From a checkpoint of a small transformer trained on Wikipedia: learned residual scales, skips across layers.
Each number is 128 + 24 x the weight over the matrix's rms, rounded and kept within 0 to 255. Layers, rows and columns count from 0. Numbers have three digits each.

# layer 3 MLP gate, 128x64, rms 0.211, rows 87-127, columns 0-31
158144132093126212149120148135117121137127134133162151118155159125176151162141141152081092141111
106118075140136143103143153138122117122102135136131102113126123098126171136126128120139121139161
131110159106117095129105122141093114118100157119170144106135113108129161152127138100109082115107
102132120122154160110107146114129156133128101146100156130113130143130151106130102134125135109102
132113090101117155129124149173077150116127095122122124124123145172127139106151124108122077141128
102123113111114119096146146096143069132139118130165127149070045126168148138115135102148083150092
135093165117131198184079156152100158125173116124135123160111146194164107143124131123050157132110
133127115115133153120142142132142170131146114110148133138084119140125134090108152126090106141097
088105085127141136137133159131112165130149080106119142147140173126114141130164138168134119144105
093103106133110104128089115094163122105099109130149146098152103095123115133112125120121056168168
133129151108131133181156122121103150095151142140146167122138107111139149109103113129087119128166
124105108092125175165158144094153141077164104133100092117085115128121160106094078128130164104148
128125145139156116098138163141131165141141092123139138127097115129153124118118127136083130168146
159159136121151141141150062113143164089152110104112147147139138109139139101141152115097127118103
145158171140098129141098122123128099145148082114154131092114112089155165130113152110125134112162
094122117112119108072104143122149149111131098131148118169120119160107141118140119122135123160155
214129113137138118119136147130117118118123136143133114171131148102102132147122110150127126183115
118162126143144143143162116086117092111085106134117092159158165140135114145181125137100120137127
140161082113106125098169143110108129122125145126134116162108109148163147146140111101098091097136
132136126134157173102117171158156157112138148159137099125116130178137099136105155136128080126117
144174191169168126140085090094124142130114121137137101063123132135086120137103110144109133194105
157123118130100150113118122140154136117145136142120130140133113111148146127089125121132147092156
139112161094127103134100139129131156177128141104124164110112159159140147130135100151114131095169
143159149136143127168074156133122174140117107169113078100117147136155128130156140085146127135125
139144142159130117140111110143133102108137111123128144127174124127120154148099132119091117132078
096155126108111122080141155112146101147129154148143094118111063122146135119114155127138124126163
138136083138153132130154113126108129109119114134142128096114151133115149132148144136145112134143
119175115100114130165155104143128122134115125134169174130106099136134140138104113123129094112151
122169138092126118148147124105105110133134126107148129106151138115126089115090130143140133156171
154154086107154124121134173136129139156163145106131134111152139155139142159149180147106137169110
130067116080152175129109141133094157108129140122134119104100113165142139135102107116092140140158
145148109092093103107129146151150095087146108138170161088118115158151170117111110135088156089097
133182124119166112128106097102123140152093131133179158145123110155126152101147140072073082179146
126152115132178105089137156110154189116127108162144157095134116165115138126103140124119149112136
104142130090099115122129104088102168143086101159115140163141165130146172152100180123169137108140
137134155182104172110122127104149139126117165134103104134113092159142157123161122115106135131115
139131169118120144111118146134136127095187102122116144118154154127113128132108134092142150131111
124128093145149150134121064131116106133143151145154122130174120104136128085115142116118091153153
150145103147139134107112154099144128144147099131144097175161142139173146124143147124159114114155
068107157084102147150137145126143128093109140080128082130125079089109096090106112115139150147134
086133159141131152137159125142128122123139147142116165149132144143105153098123139135123134143134
# layer 3 MLP up, 128x64, rms 0.213, rows 87-127, columns 0-31
122107129157124189091147157130124161114133109139147142192142141151145151099183046165139115109174
142101129099133152110113137148146100114101132114144139119113113124130148128142133140099131176143
143142099138131119107079145149096102136147124090165178137115104093150156132128090151121100134141
121158131125122115123101135100137124179140140129122157120116140125149146127146127146142107141090
119122087105155100119122145141115120118099148136171126113119161156179139118137160154111085172132
148113091110161162117119149109166125131211125156133091078133132119123109092097078123153113135124
119128136094116125151107091106114165144111089082144097190140166095183127099145087142130160084149
106131135098080176151160161151143137139133143073130123134139128133117122123141154137117088108139
145163109107097107144146120140114117155088155145111112145113137106140091152138090153125131149166
093147089123114106147144141146142134095151136133111121181099104106114117042105147103133112107168
129139096134106145112083134163160106164119099104104123121135140114120108138172135130181145137160
137124135111165129152129153149118089162194086130140140135131146120098124144131138122178082159128
097125114152107126113113120122124154122165131103119117119116115097131110154143161138130140126147
142111081113187121161155093125137092105081111162137144121074157148092131139168124093146114125141
124142166137061140132081118119112110157208107129165114098052140094150151110119117122138124148163
102144093103127098138146125095074135150132102094131162142119126147140070119125128203124114118182
180163132146109104154127108122098110144125144146112120151128094135128125147108115137145142133110
124156115152146070122153128101128132111122123117127135133147097142099136148106156123132109132141
129114093182091123109143091095139143115110144110148138134120060100123092134134102120127106149143
127097139152111153143187180133162132140128136145154097090157103149110109167107147104149106143122
105142106079159142118159173189114205122100119127111125186150160186167114099135138094106149090091
136132133129151122188122156142102113145142130105097143069133129159129171151134174130102112134119
129111138094115126143128134105104162138134154119143119099109131146167105140138149118149144122119
136129140125167149123056150127114163131092112152123106148151143112135164142155129111142115109139
124150150145126090149117100126155109167124092160126148090170122143121131140114143160080148135119
129147104103123157053136151123162079137122163141146118090112063112143152139099154148133091139130
143105095139150116116144131116109130110144123163131139138119144119141150158149139127141133100129
109144153096116139126142106154094121134140123151145129123127127140088148131164116130146178175146
114152117107126107142137141146143126109151093134124094147123140138145131136126129109102163155111
098113096107108146110102122098134147133074102155125122144058104097111131089152146106142122119136
122096115103159152101108130126070166145100157142182110132134128111121162148104134138141142128170
132147183140139106106136116158164145145103186172141115086176140151136075129114137129096107141143
057127133099138175132126116128133117092163122111127106155100124148102119126199150129154096117143
135050125150107147142133112143069112167103162086169133147174148170168117120138158165114119103130
120114127109134105131142153105143193145111104144111084158153165146144111151144152118126122127178
125123120070130089161163124144134135133126113138127117119169141099087113152123112138140117111181
112150158145131088156131144098144112150087125124138097149169152180089133127141105152117160085132
143133131143134133102140084105103146118130139160174129141142112119154122096142123162130139144137
108146161087124145140131101147119123117144179140087138132124118108119146133121114130098155138127
051099107064151156160142151137167098103099137094132111128142093090168113097099096079131132139129
128111106134102141112115104110131151149096128137156139107131098134133119133138110126113140101128
# layer 3 MLP down (transposed), 128x64, rms 0.128, rows 87-127, columns 0-31
112140134125116144121140093133153194105124118140123108117105107133130131127149115145113129120154
129103147106147155095138149113156154135139159144119125125140109086149120138089116109113131130109
149114111151109094114115139145116134102102111119144113081146119133136142084153130136159130099146
091135149144109105119165109103118079140109136138092117117121090104120125131133144115143134129189
129129152164141127108142157123133137128101116115136131137153137142092149139165154107102195129103
089128134147183145095126167121170141120140126137115150141139090147185138105168096128100127139111
141089167130154119107139153127159111090091143103139129123109157145140089102150134114128164183122
135090135102146130130143129126108131138138157106114178100139164175095151073146177136130116129104
113121102190077138102113102135116120121148126154169151096120117118137135132116190138130136118146
155140144140121087119169144112104091133100140134123090146127160086114125123133097122116148149132
110162148119124185111118102141160086100147126129072093160117144140140130151114140126106112125094
142185111118095145064150118130139157135117133138143122105131116120122169117133207149151160136146
115163126163142104133088157156126118133153121076135106083107108100126099132112120147174112120133
100171160118123141159130135114077094132136133105137103165123155119148101100126125122116092098135
133137119085188168126239201157112181117091156158124160136154121131109128131138107131112105155116
098144114189098135112118132137079120132183110108105148120118074123126118123117139108150134115174
091148160089146166162138165093141159150147139143137150139107136137156086108138132120136143077110
117094125105124107133144138151152122092135116087127129098130145118128157153133137116113128137111
116161117116125119174131125122082098145169155076105119140116143115131146157094081116095129134118
092172149118113094150201154113100150146095164146134105088103150172101123120088159147183122089118
117153099111167078132165163140078059122095119109127120142115131098123145108137111146144118170164
159143099147116097094106132117165100162137130134142088105083112112131118139117131142129125141156
136099109077139139107129162120135173120137102148153169068098138110110149125139125124150137141134
132147135135161114138105151149087181178138119138081118140151094145095177122139174122139129094146
097119136131128149156136139121148155157126161123137117104147137130117124127090116124126132073096
075148151107207114171119182103131103106109153155113082092111113161119115120133119139150142104098
126113104101138085167119150105119095142126135119120119105129132117141089109113140158117092113117
151118099111125078089059134163148134141117114125137139080114131155091103125125132178135114099146
128110113100117142111087155113119113136109122144092128092109208094118120148148141138149116089135
145128145138130147166132069145185101109096120170123151129092165074125116118110086132143107163113
133078161125134132110128121136119122130100107121100102083134089128142101136095114181132156109127
124112111112135105125126121101178117132125091107137123114115121108117173131104118119160149148198
104121087127113176090055112115168137132116127107113147087102123134115135109143137142151114115122
140093140116137116075143166110158141140140143143149152161143131140146170124152129133106135196118
107142101117144095144140163097110097113159110113142116093168118155122171118134128120138118121103
118161117126169128117125122116152134135171151103176144137186106123085167155093136129124133127138
124111092133146114123127120135164114102079094151123107125114166148130128171142084120138124143127
157108137111137110114096098160140179144132155149123135158126115111137113095148141162129113128136
142150129114139154135158145153110133093121132120156147165119127126134111151104071114088141128116
096089150083157100155157190127142123117099133119125127110157080120095142104122117118147137137131
155135119112132146107137125173126152094120111089130126157114116132118109127119115115124104125114